From a checkpoint of a small transformer trained on Wikipedia: untied embeddings.
Each number is 128 + 32 x the weight over the matrix's rms, rounded and kept within 0 to 255. Layers, rows and columns count from 0.

# layer 10 attention value, 32x96, rms 0.144, rows 0-31, columns 0-47
[[149 126 108 124 143 126 102 113  72  92  72 123 110 110 171 125 147 103  58 139 119 113 105 118 114 145 132 127 130  94  63 132 116 127 144 156  83 111 125 168 164 140 171 107  79 114 150 182]
 [158 164 156 128 122 180 136 114 157  76  94 100 105 112 120  87 105 100 207 124 144 174 151 177  94  85 152 140 176 108 155 101 151 153 114 205 195 142 104 154 151 121 135 162 169 120 102 113]
 [184  79  73 141 221 115 177 187 135 124 110 121  85 101  78 147 155 127 117 107 181  89 157 138 115  73 138 133 134 143 114 136 141  69 138 149  84 124 141 118 168 203 118 106 137 147 135 162]
 [ 99 201 126  97 100 140 155 146 126 146 102  92 180 116 144 118 106 147 106 154 185 103  84 125  86 128 159 140  90  55 136  71 157  88  88 142 134 130 197 124 120 174 174 166 125 125 137 107]
 [ 93 181 100 177 111 138  77 144 106 190  92 134 153 100 110 151 133  79 176 115  87 187 133 150 141 130 167 111  85 124 167 124 186 101 114 116  75 148 145 117 129 179 143  84 127 160  96 124]
 [170 135 110 141 113 107  74  92 137 108 199 135 111 155 106 171 131 144 138  53 172 200 175 134 141 101 148 126 121 114 125 159  83 157  80 118  96 170 128 147 156 162 175  97 136 152 169 106]
 [114 152 165  87  72  87 107 155 162  90 157 234 110 113 166 137 121 127 101 120 173 104 133 124  98 105 129  95 180 121 129 124 125 158 209 112 149  88 183 138 144 159 104  80 181 173 107 126]
 [192 128 115 133  88 141 163 169  94 134 160  84 123 158  86 155 132 125 151 116 159 144 135  93 101 130 185 111 109 149 141 130 141 169 123 159 198 118 160 136 156 174 150 108  86  60 143 140]
 [171  99 143 170 155  99 150 127 145 110 116 113 152 158 128 115 127 144 138  97 164 105 176 109 123 139 134 134 126  61 110 115 131  82 132 108 107 119  78 166 142 141 154 168 140 112 156  75]
 [151 168 136 135  85 153 172 138 146 137 214 167 127 176  78 116 111 101  86 143 120 186 162 148 120 135 193 159 118 183 148 143 131 110 106 141  81 150 133 132 172 143  86 107 101  67 126 114]
 [143 146 183 144 114  96  84  82 164 101  98  65 112 152 138 148  82 162 135 123 153 145 122 115 179 132 136 138 126 114 174 154 122 131 173 129  87  97 125  95 145 101 100 119  95 146 102 172]
 [152 135 180  72 155  88  99 103 120 151 140 162  72 151 204 148  99  99 102 174 117  99 153 118 160 135 181 136 104 129 127  72 120 112 123 146  81 137 149  98 153 107 105  85 122 124 161 156]
 [152  70 173 152 102 110 107 109 126  91  83 133 109 180 198 133 112 111  88 159 122  73 104 201 130 124 135 147 168 111 137 122  44  56 113  75 164  97  75  85 154  74 162 124 117 169 178 142]
 [149 127 129 115 121 140 104  65  95 129 101 171 137  95 162  90 111  77  95 143 171 149  94 102  88  83 116 146 117 124 107 109 112  78  79 182 124 133  55 188 125  82 124 100 162 119  96 105]
 [133 144 153 118 137 113 189  73 180 106 138 124 138  75 131 121 123 129 132 140 115 120 191 123 161 144 133  69 133 126 116 106 137 113  90  80 115 149 183  51 153 170 108 109 106 142 147 200]
 [ 74 161 101 151 178 127 122 125 140 221  84 123 120 122 107 111 131 104  82 126 115 122 144 112 110  80  98 149 143 125 146 160  94 147 105  85 148 132 148 169 185 101  92 149 100 133 103 113]
 [128 145 130 144  94 135 129 124 144 108 142 118 151 189  69  82 163 160 174 154 132 124  49 141  89 130 118 141 143 112 113 142 154 162 112  90 112 141  99 109  67 147 133 139 118 111  89 149]
 [144 151 100 126 143  88 150 111  77 128  90 159 103 146 145  96 149  92 186 157 148 110 126 118 122 158 163 123 147 128  96  83 104 123 146 137 217 133 173 154  80  71 139  95  85 169 175 144]
 [ 84 144 137 121 165 225 110 127 161 144  58 143 117 127 101 108 103 114 216 162 160 125 123 165  95 148  99  90 159  77 119  78 112 152 151  90 122 107 165 122  89 153 168 167 109 123 101 127]
 [105 133 172 177 182 159 154 120 102  71 165 139 185 133 170 157 195 133 103 146 121 173 150 144 123  87 176 154 111 142  97  94 138 143 108 133 125 105 129  80  72 154  42 106 106 138 119 151]
 [171 121  91 109 119 146 133 129 148 147 129  96 159 157 144 148 184  93 111 132 139 108 100  93 145 151 120 106  93 115 111 123  95 126 114 162 134 119 103  94 115 150  84 149 150 222 156 120]
 [147 137  95 157 114 167 123 150  86 147  69 188  79 111 161 118 106 145 120 167 118 132 102 113 128 158 168 157 182 101  74 150 114 190  69 121  96 137 128  55  84 128 117 136 165 143 140 137]
 [164 185 130 120 143 166 115  95 165 126 118 136  89  89 148 157 133 179 174 158 150  68  70 122 151 107 130  65  67 143  54 179 108 166 165 120 169 148 136 164 124  97 118  81 151 189 127 101]
 [139 122 171 116 182 106 117 145 172 141 106 201 146 119 104 161 118 168  98 124 151 138 125 105 143 136  74 129 103 138 140 114 137 148 102 149 154 119  94 174 148 144 165 104 131 121 220 187]
 [159 121 106 122 103  95 107 121  99 144  86 126 130  98 125 150 144  95  64  84 138 125 133  98 122 143 132 134 129 124 117 124 125  71 109  45 181 126  77  73 110 155  89 123 171 144 143 121]
 [150 119 133 131 113 122 146 129 123 109 117  95 166  90  81 139 132  85  92 143 161 178 136 127 125 125 150  88 113 107 146  87 127 198 126 120  91 138 198 169 139 180 168 137 145 105  60 166]
 [134 120 127 113 137  79 101 166  74 175 121 127 138 183 140 135 125 120 191 109 104 123 103 123 135 156  73 184 154 131 156 101  94 142 120 154 118 155 163  89 142 149 132  90 156  98  73 145]
 [118  88 102 118  69 101 105  70 162 155 178 152 135 100  98 110  93 171 128 174 161 179  99 136  97 151 127 152 108 139 139 172 117 119 136 192 158 136 112  66 124 160 151 133 156 150 160 145]
 [182  86 147 163 109 172 112 102  96 133 131 124 183 136 166 139 162 158 118  81  99 104 103  99 179 168  95 152  87 106 139  66 124 169 147 134 108 137  71  89 106 158 115 101  93 159 118  99]
 [ 89 155 121 126 126 115 162 145  59  94 174 110 107  98 168 167 121 144 131 158 115 147  93 138 130 150 157 119 135 121 144  94 159 103 206 143 101 135 193 148 104  88 162 158 142 171 117 202]
 [171 198 168 137 136  80 106 153  93 185 180  92 112  83 176  97 128 113 128 100 111 174 169 104 137 167  75 133 116 100 194 132  71 162 151 116 110 105 130 100 145  98 153 123 166 116 180 100]
 [121 122 120 134 104  95 158 102 132 137 160 106 148 101 103 132  78 153 153 116  99 136 155 172 125 135 152 129 122  58  84 141 133 171 106 195 136 153 124 135  93 107 168 144 111 106 102 113]]